Weights of a small GPT-style language model, trained from scratch on English Wikipedia.
Size: 15 layers, width 192, 2 heads of 96, MLP 512 SwiGLU, 7.17M parameters.
Architecture: LayerNorm before each block, learned positions, biases, tied embeddings.
Training: a variant of Muon for these matrices, 155M tokens.
Each number is 128 + 32 x the weight over its row's rms, rounded and kept within 0 to 255. Layers, rows and columns count from 0. Numbers have three digits each. The size before them is the row's rms in percent of the matrix's.

# layer 5 attention value, 192x192, rms 0.089, rows 75-95, columns 96-191
101:133149146059202098088135156114159098141085130078093098164095174110110125167112094146149125179106158143118111160103113167146074145062126154150111064077110086120111189085124129127058138119172151216123124092127141163124120156132131111175128134158131091074075149136139087112115141117162136105
096:086126185091104141149139177154079083150119111183147086142180081100123096128100161118076133129166119147118137123135114122178173110168083088102157114142061146092114165153105157117152153116068139143156108165116176148152095129136171141150106135145131137192053170094116136102141054175102130163
122:111142166147171120117109162180116119151095156128170102134110100115141152217166129160188127132118122162220098173159141157141099112147072088178132135104122080126188102142130126112134068104158095093106135030168122128182101128103109182145114171115095137148075123122153135125164147145136159151
105:175081115096110087175091115099134173117080152105068162109139156151160139111061184174129141135167102112130154081100078076077149100146123133123124138128182102101129164157156120135156185145143161096169112079173054096067179135152147124112122138103167124135021100090118140145120149133096160149
086:168094114157154174131095083095068117138154178110133153125085127151113146128134124164181110147131123086086101101103099088074152113080160140094097116109172167123164134090168130124111128139094107128138101144143125109123156124114083069121156153116178067138085101085171134095117073097118140144
092:085099143152095140040144144138113138101164154096080090142133165129090079136119125117146051128091120143055057173156107094079131116119214072112114158156132122134133122112130173127168101160100138174090186184127153097128137144153151128191216135158147130113141116142151126134123098167125099106
099:136142138160076063090068158115102138100122174157126118132192120104171185118185146148131118143106137099107153137127130162107097127173142105101114092160107120165084151124110203119163097116090123134157160069160160149112132146147108111156109115102145107145072094097073130116191076110129147228
110:143134147133134123109098148193143136143115062144172116046123122126144153128169042157087134155132138106196161108107098117164076187153122132139138055100130200090150118126157135134090140113040083118153082132123150087143143163138155153135105104123121111155144157125092166083140176132098152147
100:079149082133117151114113208157169100117138194058156109096099170078134067178145148135137151174055145168048123107108117129094095113130205131130183140150147136102103087092145138087154104140103086128127147146048144111130144173087098170116158103162130142079191101080101157147097088120135181060
105:104151153129083146135136093092098149115178175138153132196182196123143110076146132178145155139157075137107097102177125140124086137122137115150140197212118111124074142189137109095146062153152127078085162102107128110150121130099102089113204123128127092085209070174138181129206094155155111152
098:109151146156105150159138121156125115198161121131150084188108107149133166196124128103096121133092168197190143198101099137186130171137124103164174121145138121120139222116106179134082103088050076146156103125116161132166091127144145099162149103073077054157063114105135148159096122149137168113
103:199075106148064046177124127119157129070150112124118101096155099145147152158098162119124193183144141137172128146129153178143081113175144136103091121139115085172104143156093112120107145157130081063130175132098061088111130114154119103162109126113176110097135113107131115131111142130137131081
100:140129126107110086153167100117154137120087100140134142128156137098155150105108208134118183167108153099078152117118076102124166121059105142143083168150120131183160146166103134116130134161199114145113110165104096131142124157070107125089076146072182126137134139110160167132100172116152162141
098:156053099204101127146157179099079145071145179139117102107154101123128151137123155153175063118084163102162134148148178125068152092157196102073117123139114121097116112146118104142204139139137080119161100132121078111125114101158111122101113121109128155115119120118105072105134139098105148109
093:109155137149140157135131123111117114111131119143125140076129148164121135084156135193147106125116104125076135116079134117114175099105122108186132117089114101151135109119172120134122100141145135121153124070061169145143144171125089200140134118067099123177100091080230101162118125088121117150
086:180149071115128088062179150108116176116101119108126110131068033106106122199146120130091124093132088067167130143107146107118142129111135109111093152143150152151225117104128122128106121121141142160112155179163138152137155077150153184137109091089103147152050147152108174121151154133171108165
088:047135075142129147105113117108147099114205188167209133180163128069134150060172162136096073167103149078103166095112149154106155163132160104105151146062077111158127141129088143146156109132092164136105172186139151173093081106082080077095140112125149094172173146110200146179091118108141163135
085:100142139091162123138151190114146134099145097176125095137195107125082106103145118108117106169119100118181100093138177132149155117128109106098158165103119117141130143119076137116129171156099190103145109145128096167151105120133143154083106090085103172166133165130197142171055162107109156123
084:128123099144149121112091184080148141113131130143125070158109126092156133125144054157168146114160096152154112065150155146138081140134104150112141096135128120134136163105147163137102148147059120101174148141130149137079121118180154110072177137130117110129169156084085155124144125144127190047
093:101210126096132188098160109147143206167137099205112191127109090145074156095126104082083096045168100093100134150150129059081163159083089139130142149210167155141099148106085178149143124133127132154183105145136150115184133136113094111107100063137143100125136139100143119116132183133140156171
096:160132189150088053189131135153147105131112118149134126105140144177181102118151083106120137161170130154126153031170122117130095107117091155159158124120082099143095123155075081126155163172147155130088109137056109125172058099156171102095146201086137153107096082172117122141102096143131142120
# layer 5 attention output (transposed), 192x192, rms 0.062, rows 75-95, columns 96-191
102:129105074148078185150096114151080159128150116125181111190131140139159079110080147121080094058105132165125114061215176113153152094171104113121097171167144123118131103171146105101128120137136089066139145146111104135124081108101099102110110179148113192180122083123067143159129113164103123154
096:153167086210134135126085128116154176117153124071117149110119082154127143107159167188136120122125153160140125147095170106090112170078133120125107152144191190106176119083169071121101104133114116114159160071137137167107151191137120088167150083166150072092196131180144110116100158115173140142
124:115111109142123126161131072091157167120173124115096124145153173155121095097152120132099172156125153089072160079147137073164181104126148108099096084146110135140105150158075151141108218177138145155178131196104118152041163066120160115118075106176159119121175108121139133115110112091129106122
105:094135136096126150104149112125129077103102096144179158124149125090131142145210058107146095145139132135077132208165172141097094205131173102148145094176091168118184150102122124122105147088094065147116143195131155115197124124160122109119096179141121132108175145152116174121118144103142089128
089:159155167039131101135152135156180167112125107158124144188144081116148114160127121089078141059142075180118131184132101143108082159146172160130125126127116067117140135172129113110132113170159102142131151116068086124158181111164122185119100152131096154153134115142057163126115147154098096100
094:201145120090170160153101151156114094126109106176180130135170057075129145044129146090084182079137137165188132149080165164141096134111059135093194141120154128125095107131093143121116184120142126110142102082128091184137156164117125084106098132118102088069113134124133149105129192071117139130
100:097126176108133124147170128101147105127154121130116144103071135134123095175165137177135150138117131092114150156119067126107138080107171125136101133117191129106173151115158091122018159118135167131140150187078091117143104172086149106161133097192111151156187123189164088154106115121115122109
112:121081104116124097125110128068120127157098161087083127175158181142136073155174213114144137129152113136096092137126112138099130063127119148108113148168160131152152156116142100128094150130250107192058130117175155099149078121140110121129158107082162123118115121124133072135098098128158113146
099:161093170081113097119161096126069167135140085159085144105180095142078160085104134137077174074163159149206172147156086127128156116121076114147105125113124137177140125109114142122081209091132111135111123121164074162133165080133131118084123181132106092148091141113127112140171149111134100185
101:145119144141160050127148157174145090116136091184078092077118067124105134169118125148111174151096180118141205129082096082134184095139117091139107070115157117147121115084117167149157215016084141099210132163161107144153177147134180138133125130118125172114118183076173099115125163098116143101
103:119119114125167111111114145076110157102109122098082116121154144130173085078137178157158120121159107108103089059132147111122102063129110111117125097174111106114207119120130073105108163170184189107085095153158154116114179135134159139069083080157176168101133065147112100131168143121117072133
105:046131121053124179083130153138111121151118186126120172124105162122111163088105109124140085110109136068116171127143094107111155130085138123190151144126075142104159118100146152122094098074129186129154134140166159165149141141068141180131134113112090174171174115106107124116160068143116154201
099:133123136126154173170161119134118116155167207124113104126154089110072122106125049144151050101162168152164100157196109146101077180197129123116139098140090137120094106032154096136082144085125103135121150145123165115112155094145130127129154113198108175121129100103136112135112137140087133183
097:111153172052205151183117102112193141129053130123142140088120135097083125130123168094145138147169129095067188151123100181132102186083134118163147155114090157190126125109133145147107136143115175163066122132074135114161156146125141123150132139143098111140129081111164185142122129162160115132
096:142150168129129131145080155121152150143131116173110128152131064103125103145153140074108133139138117090155082128122090119103111101119174140115127103116161151169123166092121123123096152133113089167106125141124161129108145061127179098139125138168148117059086180158055173111126090189017095081
088:122074112190113183146114135109112076165112118119157216117156200124124122099141123131142128137119122167107125133106103166145110165128128192063211103111109101156058151133135113079139149131103103177126139081098121099106127148121085134138149105147148102131147114131104099126097147094078138067
089:175202223124146093153155125129125178096119093149074106114061134114124139146096087139155146119194144159177072186118064116143098094090081142127104139097190200079139122081139105180116089143106144089103046103122097057138128165166164113154157063160101144091133069137113086118154169101092083109
087:138158139164112102148147123157120113164093154131123175083072102123118178121057154129206082117135157119128100159136140136126116128088095144153106134086146169136127119109167051169161096088121091166103094141146230091090121181127186051173115132163139051105113132136119105095108152150149113113
087:163143130064074095132119111170093146098140138144139196125124153165120130147098163164095158127111082095092174204127100101158135096105177154190068100145129131121111161163108074120109077139142137120076130150115084159195092114115170104152080145135148132155101089129135086101114126124159093130
095:168129106169158073131206097103103024083095143063124106107085133143160133111157175137181162165110125095147094080098099161159096133183177146097126041113132112128165125083169115144124099151119155151051132140092133114083148116122163135163177107145148131112137120133091118151118105116133119116
098:101105101109115184087099136166171131185197139155100150157125106127075150062139133129150088164097117126118153161137146127121190099118183072114113117179154132114164142113131148124136100109165126067154094134185177149085081157118127105121100098111171146115174179094193090102138147132134111086
# layer 5 attention query, 192x192, rms 0.0814, rows 96-147, columns 96-191
093:108166210109160147059126108167175077088182117083106110098128157158148080166106099148179150089107128088122202130155144145176140106132128158091177147111116133118176136128104170145095145105146091182076119118089108093125132103189147138091095114079153177158148083071100151185117109093112093110
083:110124110127116132082148095104128149118083137109193065143139138139144117117045100121171117096126162138093119125173149161155094125156143154107115175119148161139163072084139115117110137097102117134108094127071156167138100144121120132051105136088093099151141169091115148166171136155123113161
095:129187176124082116123106111130128136134157152093093106116188099057164071049117123099149093101143147139159162130158101139183127141166111136132123109130128144119148081158135136170168156120128170152157156137135076086084086188136114150114142202088090241148101134146056130097205101134099128158
092:083169175123114107094160117125123181139147129177065147107132132139122114121154104072144114117066122119115083117091144064213115133163170111160157102131107101097173204115166115164129202149150139148094152121082094129074116133121196131194122032163138144129089104110151128162132163097165085158
093:075112129146179111162164156082160124087156234131210135115099146137162131147079148161052050095068130194134100238177113161090118140084123134105118142059189111135157171143107126131098144149121136144145111103110125094135180078135125110123109098106151142086097101138133106123107168143125138165
091:100068118187138125100125062170142150103063139153072149136118154136189015105079111115097169130150176104190126142107194137124143129099098172103142170120148109147125186156150113147157096075119123143113106074143174134092173113152104114077116142113152090133137186167126181109123103170159155119
082:059124102093091114086132149116102167132110178086125111174128149110122068166173131155157124115140113122102135120083179142088105130121147096060118140158131123117084112200099178090152125098164101104153148190152166146120160176115213062068081151149084143129217149170169113140059137155110199137
088:162111124126084078131166166139143088174142119132125111132056113117096190089124162109132152197100114139126080125112121159098071130148170151152074130148100147118153180095190116111104166129144185095137081121092149151059128192121131137159097067087084133084142128106151138097097077149144117123
086:125055136159074161149136094132109079140165209148112175127151177119108118159117145129116164188121077139115105034098111149130183162150142139137084125107059084081161143148153157118122123186157119112119148124185177153130119130117061130128112062131093134091151127129091145123129133090153087188
083:136184151157100078093155158116084111123126168114121151091171149072184129132115131161224106128127163098170179120110143156106135173153111128129160133114168102074132158104107130120166119194164152115096171115129127091102148123136136173162122112132108109064185097145135125114140129181094115114
079:088137108122118151132116173153133174165195162090100096141151123165212112157071156136116136113135132153085132119156100106109120144128109195169084104146184130118121140086079134129161125061102078092117146127118112102153106100058128110147154165124148099114114148124123124146168114097162132154
097:168047123145135114114124149099135099144095144169108168105089164142136148162113083124145145123111048120112131128115128126088121143147141166119116154124139090126131155154099096115100119131139094093099118129181136210140126071131169159106147210148100121175152132093133141131116170103116106122
093:134104165099104121197183131108117148080162048150119109168135099127108104105157170127069124160153045138138145159105131152105123156090133182134085118127159132125125119161149135110094113067132117127144088097099092153180159153184146149122109100158129129085064114097123157144124139152098121146
084:161141097114100157110082154128144098231104133158074119164197148133083129135132174128150107104123108116139121090091091112177056118129178129155172084112188149188166147046134090132149175129184071177105170142110118091099078147140164174138133133109146099151095143119065141085132105145140071132
084:142181086133153136123121150136104129127103115106092139121201084095107113176076165136112170113127156121140099148125060115185117150100097156169154134087137149138094109095143128204132107034170175128152092127128070138170152100203189122100143153129139170083137117154157127128147115089088168129
089:116141144117102136185153152150089091155130134131186133113081072196106084163098142143111181111117136147131143128110137148075077135107154104110109094174108117074126130125165092167152141160118108120118179134073111141137123163132135194128128159142123168140156143132115131113128103105138095139
091:090038175150166154101130144160127107131071096127154128116183171122147146137150113118098148087091108129122167184102112165153157118116108108173083082126160145088164173133114121171104100084109127091014079092166159181147132156186148185156137144170149072157151131121075142193076131127123134174
076:147156111074115113145080162103157089178183112086148117132137136164056122143123122133149116117153120090139167109133138060185094120137136130111120184110136165206092101173073139130083142144149117111152126151164094150138104093172144154139128158148105059134145121071083088121122111143082083132
096:147060132165163162160086123124075097127060108144122163093174151084102173120116144149109169173114184171156143147147070121121127194124140098168173141152069147080148160101116134116134183142071120154082177176074144164079090127140136139058090172130112129147133103126159106149153105150121084133
094:111154093147110135180109222147144178133093125111154124143119116163126144149134226130136163140144167151081078084163099156121156102127138086182136133106100084111165159064137093088119181124155189128139153077087163099140117104102120117159126143144146119102176140132121104138103145085131110137
099:078112151123178101124167178124096168185148179148159145138175163178051095085167118083141107114114149166127095183096184079139096103155139127158114149137119080139132106114129103127105128125092174050190117191195021092082108193086105098141135124136136116134152123106180099146087142069135176105
100:070124128092150138095073143203093092122112132144118132111143148149143120147075129099050127143126173160130174149137093125158175137128182103121204194173083137122122123142150112121134130123123124147116119112102106125151108128148135128127146152082129101140104143142103117187157196145129166176
087:090119186098122139128091210165119131139186164097103112117091157085091165107167151104081175112142146089059126091083079123178162123128194055152134106162132164121179103114194120117144141105171150112216145119128114089125104113128158137151135086150147114190130173116125118117093027111156146130
085:157147132139128089092111126104130119175140123143181152111119154122128124127148083130140155117115114114091153095050111076157074087149143069142157142136123094131099132120137081137118117181122154127176129129100146092154106116173108112136161092121076120143150150168144118080152094143089057106
080:139126164095096152108150124096141143108087145117117179179123116135140141134109068160126143125142148158102113103071140134137136138117136120107093123144097145139138093172161059117137123114098209157109193107097130115123104152254129108127155102130201138128119123159161128068128138106200149168
085:139152161100170103158142082118081132114197140141049088103079106114151132099126099149198084159097118114130161159136188121123155158162132150130173102159098132139170075122167131169120172066174106150083141178151182151137075147190083148102142132147098132089101155150128145107124137132134201165
087:137164160134150104134084117122113145153145168137154086199162118104112152177087101119087119130117112143106174151159105113171111147130177097178193148096147157158100086117091015122149116153161185121145143132152030143086161145075150116101140075131094070137151151133111146118105080152117182174
085:149157163110132081115071095119142156103103172073143169129153108135126139092132108089084144139136098213166138125144125160157094164176169112056130078185103102119117138144066138197114083109081119115104143092163212153150120151154114094110144129169135123137126157087127186136114135130083168186
085:105166057057125141119131093097150170070124142163136083139145139135179109135152179125073099086121092150135120088148116163111149140132180128125102125198105122079112141096203181109102108181140082164094119110102172171156112098078091098149106124115148122082102121153112160140070129145176159168
086:126163150117104093123145128164126115123119146094104115145147046152130119163148096124140171093149149133127146089076107130124181161103122102105225127127132136114163138115021125128088158127158130135131146105113119102137172108094167163116142136076118157086130164185098107086170106135152095179
092:096116096140124126099121134124115157086108157128069083139091113063113091160109105142084146155141134079106132105115166090103144178115072127110114119080187177124155212114120141123126104126141171166161131152195020158079153129151143133126166153094109208173103134121078095116154080130138175186
105:160194136157089133104090144093156095153156147122113139149162154115186094132144140145110093138147128092137045063092149086172108147093168125152100137136135086114107121163192151133148162126094124054178185145113165097092102168160120178092123107086154131143106109104151100124021134180183071124
088:078085096124078145117147201105134086132124129113142096153174104152156152188137134153095107173156124128091152127081117158111179077065151143115093104089161178077187119201089166083135134155119105142110117155153073133152097140179124124126153061157133130078148171132171086103040100184087177168
095:109139169157110126074087129141151135147107114211112016155103139152120080146159168130123140135139108136096125146119120063152108128176178188123076106077101118059069139164195152187162113047107113151133132131123117111149134148215119199109128156148123141124098088137136108093156144135121086188
086:118096098172088116123117193118108099123113171144130109131112088167116130121195135103108152112122120048142161103203160128186072101165114141137185092162114104142128147164088119123132104171119174138154126127102080133106164116135150135149155181140083105118170131111138103202113121111154116113
090:127075114137153096137121095145059134104119151113128217093137101084124129123088192083138124125076169100204115057145102177094130113124081065119166081166122124145154129145138077142103128172131148140118161110075142107127093212127148097131138145095110072128146079129128154112129120084155105095
085:066066162142155112101162129142124126148145094165107116094169124130153046133114161114147121189083122095171113114169139144134148179117141103105089094154138078080142100103097121110168146148092173126138107128188139089159086192100143155136113085157090118085156064168148130147141172153144167178
092:136137053127178126211090069199129104150157086102106113137144153116115106099103119109128088151128160123095095123182144158192158141129122137152112111122147159121162168071166133125127168088188106118106192159117075164146124128082132158187114126150123122092088115136155098137127105145112158163
087:159176138119091114134141105093116130130188114158159127158119089106157147067080162098083147127130142149141132155098146139090107134119116151142146116108104085156104109175180153101140168089131065099140122082169160139062178101142123198176157080127090131164142155044111132124136115154082079107
091:080083157085088171131129126141085115138147161089097180178069127110135104102167090146144081144117138109148134097125122163151106149146107173159196119132162138088111170153128171175164138122125092181131144144099177136122069063110153098175088136079166084138144135138117122119111085109163127138
087:130154130136140095122083106116167143139118149106167169176105102129100183147149155110078169131205143154105138145116102115141131104156164168180128168071125146131114141123129126093101146144050157114149133121088103168113122187098101080150160167119165156146102078057098156120112127119070093125
089:198162168111093128109107119066118105138167142092106110158151099127159152176144126131156132121154126082145150125105067126133122143111167187162119130156146130146142127129084139158116079153036183111138131144116113134188095122094093131131183195156121090097144112117119173181097114107168136173
089:116152102120158110095101112134123125148130142148124139171112147115073110161160064105188115146133169077151190102059115131097136080127189147126141170094125085123149159129086195105131140151101157148101145192118099135116088155159052121147128146125146095112129150169072121093126120169099127063
089:106100104150150167170113137189126109106205120178080109169161134181073105177102107150113128116122100161088142151093141118118101140142074135107096124093135122145132133158107131165099135111148159118097151131169113114127234078111147118096089192137074161169036159131128128139134146128135137152
078:187122104136081189158136148188110083190110087119130148149135137135092206093132181118142126176108141114087101166152156172096118139126153180106158071111157098155114198103058064157118058088103106108087072132092181101172099152103106133118104123157154093109155130142159099132153142143118162131
094:133123096095135182096099150164180169171101123156135125114140161173120115137185147095124200098096110132091123167132130139166129157074080152124131125120134167158173136106159155127173134146067162138152172117127150112159080139081091136147128200064092144167100179105142135133143057122087112156
079:098088201135092114086136128127114117119187152147111137154096168066087116138184115097149103124106168143162146095160170126170085063136139113151084147133141104120158156129068197147142099142141186114123097169062116080081132104124122151126085119133160112096131043137098115181097153118159153148
089:116114115076162086107144170127116155096059133108170103110151087114221133136099115123093090117150148156134137199147198196127141148118070105154085112097118113165138093192145179142183147064138113159126103127144168114165205095125105123112063153166119087133118140206143104136153120133124150173
083:116136119169169106147113151131101150083117093172128113159124139095095159159148170085137136126144176123170148160129083169083140153088159161122123133102088052109098137108077096095139127132138165150109154144126097114175188145177099142194178141140149095090117157222120178149114179130069093118
095:167169178102097119139094099109171104100128137103154089158125072102105102145169127130169102086143126153161104090077081122171088123139116179137200125142104105112103111123100160170117148137137162126090139170077146094086153213099111137069161156112163101098102079144148159134100197102109130092
094:090086161122127133049174105097142092139129132163121117111146149125116085174143090100133134148108117109124117121111113138144126078138172170084071162117173126137079142140128132129141133098171095180152082178179103150110088162184184132108146134087134114132158164141177125059150135148113057092
091:087104081096093129140099135149127092103137175149158175101144145103126172038088146126149134164189140193074133091110123145171080125170180133129136061097153132172123153107099120145125161099145156133079095146073182132097097119168118170148129154141170167124139142138117098033120152145126156121
# layer 5 attention key, 192x192, rms 0.0796, rows 96-146, columns 96-191
096:090109149092149132120136068105086118101109080108135155109112133139103157102163108124115113122145146154096119136107130142141121178155171117059079076146100174164114128110082117125099100159181138105125135141087076173119067111132136140101125164127120091147120066181127144154186109179148116135
083:189177137159120158106135165192140074142149095139094166125120097130117102094162154130148113108122100117135158107133142072179118099129102114122086040204100083127117094149112144193117187139110084084156199084233072153129127135101121138143110100121129103131173127083150128088157123085131160126
095:141207183124134132163152113099151127114112154177092131133127124071093105169133142131112147102147172130128072124167109104112130113177153134149145151143103113097093133072042153156105108100134100153115192141119116115168142123152149151132097155093114126134111101064075128143112116039181202134
086:121100186099150141164107070057108152061164088072146136129135108127134133153168083100129120168155172112142027113128014179123174150102129139138094114116079130151189100111104165117106127128142165158114148193117099118150126139133123100096178161057148094191132075112135095103148080102103135119
094:200136091086124142156143183121099107178086168187116124121091171158120149140150148101146119157152115117131137145144154101108123068191135146130133114173122145171097137154066106175120086139153082149145066096089109153112103129104159148190161149134112087158151171175083101123117086160076112125
090:159136175106147120111108111123111124119174105081123092168111079160156150142145142166166079119106109105128157070052138088119144120120114118122122118124207114174149124146162202140148030110128134134098160125124122155062149070122141152125144061146084073141138147157168092103112150153178153134
086:083100187170193092130114128109146115089155087106139121132133124178151105160083088114148103154132096092106113137128171140204113099103162113209139156132090158101140122088161128155143101158117138110114142157133116120092138108138084158192128136125113079123091145122121125108152082105125171134
089:089115117181140118133135148163092098094120179084118178150204109149127154186115095113066111140120103090150103123092050111102072116105139135198171136152115123111130112134113101173109136140122119143098156111174110143179183083162139138121161114095158134104163166109127114098140133056134135168
086:134095122077199078119086113141114178121133087080170104135138106147150135099087076164178096106076134150133132187133149075030125118168108111104141176130173188064149100096083113095104079148126124174106097156082174086173141136137109133144204144163135147173139130144093109195199107133122153086
084:111115100164116127152107098109170062095079163137120109126104151133121166116140146148111074137147090101166098102128173116106050122132172135149123184103121134105110083166149137082149070131103189154168153124115188163078140108035121083103120116091135175135133174171121139157184135065156106176
084:095124084168157199125100081126148133126091163177145057145077112107175106132136175123080171177110144127113128136154168147180148117134108141134186118173109146091137099135073127133136114136157141114062095104132184123116117160147129187114136144082144163042117142077135154088175102148075157157
098:109126125113135136133167140094034174151143075126198095082160064113138124103169121133151060148150113139102168138101152077103077091181144121090109147102085087079168131128122171056121130163105118138150112130128146136129177177140162164082137154090101099096135132122117129087107116178132060122
088:131139114141132152154097156189116163170149107103124206084138107114136163147139150145142172092090155042148188139179112133095149094086096062063140077120139180167189089163114132132159173158172127119178128077160137132102144151177136122110099107124136113169095127126145126091102096121068115101
084:122122108145143153125193134126096114121124095131140162167069148139090092107106105056057114120155138158125116139067103117185155091130100144161119174130086092136176125194121155123147175084100139088172201172167103119150062131083083114143083171116175151138147073163147077176136127066104147078
089:092145177129086061151113166208143093151120175113157152166131169097065056151130153088133151140113101116176135088183107122142111135097142191117086035160156084185154113180144092098175155086200166137120128111157138162124069206145108156196095109099158101123147104111097142129107095126138128151
085:145134076173137078062146175153090146147175074156133134155126087074148100167107165098144138132134158140121128180182163130140100097175122159149125147132080184119184105061102099107079177053144167088095093109080110139109174159138094095184148138154141111155139190129084140191152141067174168110
087:119155052118081135109168093152084115130140157164113100144065085097163110102129113071126073107096157158086186106134110140094065128130162078104098157161108131127173139139064133115068167148159105182123163128113127123072138123103152166089156145098056112080140146132114108132164142191127152098
081:084134082121133148137112153161155081169121128177167206178105179085062065113154126137178130127171116165146131162128124168156082051124185116154113143120068062097220164088132121075139116144129095133084152103136069155091134150164095126125119127175127120171140055151120122185080147097163108142
094:168147143102167097116131113087139141055137104139155106108114120093149128099107088131089098080099151132131065142121162136195109145107110101095135141102124079168140154163146124102158096091133105152117108097099119134174153113117168103179167107184152143167111165175116164196079140124126154082
094:095092128110150169090120153136178107100116112134130134113186129124181078120093163090099167158063138172129149144151180147120119095106167131100089144201147149126126115173147104118088180139116175095095124149146175135154148139097129096153147052124152229104158126108132136139033091184060102164
095:193109160086145148117138123122160076144145141112174148133098117112178123120034084083142138162113092140110121086122074140145113076156102167199138124179124172114129158098174126129145156147083098147103143174123140094162106146184077171122115090121127156072101089131137085114160111049123139099
093:112137169155155111101080125140191130151129093102135134142152166081138072076165119116114086123129137093149089130116114086120102132168106119125082085213184081109180169137059152137199138109137112124130128142103155165131112156098108136150139149126154169064109142181184147119158074125118169104
088:145101063084143099114097065130191159140134144093134172139106134087162124167135153121098147160055139121110087182084088129066187148130071092154108115132144122140140151155149116127098071181129119155083126135156142137163055114127112081130143166154137171166044106136123149174128087181155155164
090:174162121098087070101119150150147146102194122109129121130120106167145129131139130101151099141150096137125129171076086139112161107149111149128148146090086160170132115083139111093115090134146117158121142208138107147120076170080137088113079122151154146121160054156138111132091101110209174155
085:088164118104175121181115133136139169114155093107046140119143133178142123103081139187172086154076191096136075137109085120113165137091097118082160089180163164143155152160159081130132111203132099113131041135189157130174138157122196135085100098134142100158160101100115148221108160154131102108
084:134175118159102126172144130131130139118111178073108150179111097116119099160159143123146122112141147108091025095120095146114143191125103053098161119117134107161107077134149179140188016116129097079172113107128133110072150107135135127089116116103061068185154140028110139159121146118096172131
083:163161062079113124137112156102161101128178098103134088111081114129144114068107152126123151160130135124110100165153126106123117103184111103152153167133105086104171094156132155117186103151135130125145104073086179115178083173109125119157117107157133163045086110107125097152148155098119146168
090:117172078122120130196134178113122133117156118187100144133099153136117145040152108127198082098098165106163126154186066162104116174149126117120152126129170165174094036119105093112071166099116120121154143205128123083106106145147147160116159136152094100107167150134128166145163127114156144130
078:096073103135116118121127189183118121131138145132081079161094153161112149077147170167104134161117107088120117130121130072108165120128136144115145163143188126134147096172103123135133210104139112120170066070154138078113127114127125145112144114099207162167144165134132124089162088152113170176
095:139186137129139091179059145127102181091089046079084180112104109145100087110106141158130107152147146156133133170143099153175114115175137108153148140158126073141114132151126194175131103108178155136107096188142168099130095163155125120165132119137106114159104121088114176178141155161131143128
092:121063142141130097147100119117154137104099140144134113175180120143125102171153157128123102118172157180105086145115108122138151030166159128181085160112138109150113164087088126182149093157174161171086108102073120134108147145109166110181146097068121105140161120148101060100097174160172091103
104:079149115099133101123093091109164158118130115083122151140066150167230129113136139182122153121135142119117104145107137165160182112086131151126151082127161145152171152155151172090091120164121078150105165109191169136121126050124140112106123112180164169233151054172108133150113094058157096172
091:097066077186104087121116142218130096142100130130154191134110147083145123170088143177173154148109181115144139129127162184154111139145157129148140108101147145102166221096101138161122114177115142162154102165131150124097144143069121089133163143125092167160144159110140088146136081131119075115
095:151149207119059132168148104127094127136133128100135115073194068080147151115131130134124105098125139072125126094028106123091106113119106107199137096161120119099145110124112097147115134100166098134125151139155166164084082110070112069179093145080102109144114172135130126107092086067211180055
087:173127129073108147150181158166131081140116130153161134161139123125131064061129139156132166120131173103112123148119129128115075097157243079185103167102067105118147139090123167136121174099145125113142171189131183214111118154148087110185098075148125127140161121166127114129144164085117107137
089:185111083115213086159095075071116159100141131129151145133089109155092098122153122144056154088137138155125137123143146071143148105088128103069136123095127142188101100119113132111111172158151153156163133148168122155114153125104175119134162074165128101078072113182128147154172158150062113139
087:122126142124143106101142106073074059081114145146133132134151181143140145125087095142125125059151124109169128112126132144144082093101135112132169108107175125105138084094056161091123172141137114117137161178090122131128133100092214122163167125089083136100146160152111081150186111133103047105
095:142095109154105140093108107165160114143098120134178137192168140101165114187163167096148092113137101160104064050139099122131156110085174108128104095150123140166209097147129177104163115134102103104125117113080068072101105111135102117062138130096180134148116103092162075159141140110097140154
083:115109112176109175151127134092119182174133114098101164153148101104156126173179125164139178109170092105097065124111146133102091185154137172151170142071103212131154142138111119113094140118083141125095170062100166138145172012187079108131126165134114165118107169155116124078120115061148130125
089:113134159110112110150132091072145213096108115100137081161146080154183123204174156115058148162115123097136144096099113166119159107104126146132110132106096115131134106131140165093103078081088154142120102108160168065189111132159053131115125167157149143089082135152119155089124189130130130150
096:143078091059205192168063149102140130133120096162129137075123068133122143118105129114119165165116169160127116124137169145119215164124101150088126134129147170179160147173076091100099132124106153145110099125080167107201106100122104147105169158139151137090122100093108141154152149101143162138
092:067140134138119077163067141179158080114088074110126157142105127102171092124128131115129138095136122094122136142124140202224114126084130163084126125102130109100072099155119191138127099125144133162179117155155165124078172194125128163020119105158098145146119102132103132120203101131102108161
089:097089140124166163172121114167139094112166120126091133137147072141144138146078119081149083079154133178105134109113130117163116101181089121177159159179113132162123122122140117149084028098140138154173096130114143107104167102088143145067116186142151134138139082039118092131153147097159155134
093:174127174098128131097148154066114147182090153135130131123108107119142147108157154129094190104195123140078056148164194110107070110132156155174160143146119166106116114119218108152161139168190025096117114136108070089113064158159091104159122134107139108179128141118148100088131150134112080099
081:163112146209121162064114118166147139138118107148150130097121131071145141108092147085127122137129086076120171151104111084132090185156171119097088178153102095061096079155126126143146119098100153106170156111122137099131160152093121117040178137177137173088134152130179114082121085115110154121
087:116140211146104109026113078103112105201133139158096128130142186111154171137132138114059141158155147107103073125111121145125119127156129122110134138135167076060124160148104155105136136049172153118102117138123102141218119060120136149145115097145145183095139081118048128047082142155124159150
080:156166117117157121175106102143128124086087138098110109111105125106128171098164092123095156178116136086128177158084068128100117166113119169129132150163056148140105154127145136151113091173094102179104115175176102151092214130175133103092144139118180064138144069094129158045159156079139089087
088:164141173122101146162139110143156163108139141124138068142078088125126126200127151184163108096137153117130095074200139064129127164092082107129167166107142158192137110127099105120112136146073074132147086100200142127146140101126132121174167140143118097099104168173092116137138151172088113148
081:084083167124139103134150127106178072149118169149071187075157112065182161128105107184130141113096124183171104110140180095094145140110098091104082059133164150157143104179158153152174168113144111113190068150070184146121113104061078132077165129142118110112166150132083123084154120147145173115
102:151123197113156109159116118098128135061146059069080153067133068084173081065153102110116160150172171099150152106102124172167143172128147116117152103158083131157088089130129162134110124199098157157170129169111151106150158080106112156090123137160111114182181119115135219157173086090148096161
095:082096155123142126138158112185107082129198124073078161103094127115081159161125093166109131142137088085188150141073136099116120124110148144134189077118121073092157165112090087135118122145139110128104121126146144112101127088146160137101077151138130110098116140106170104133063114131117156056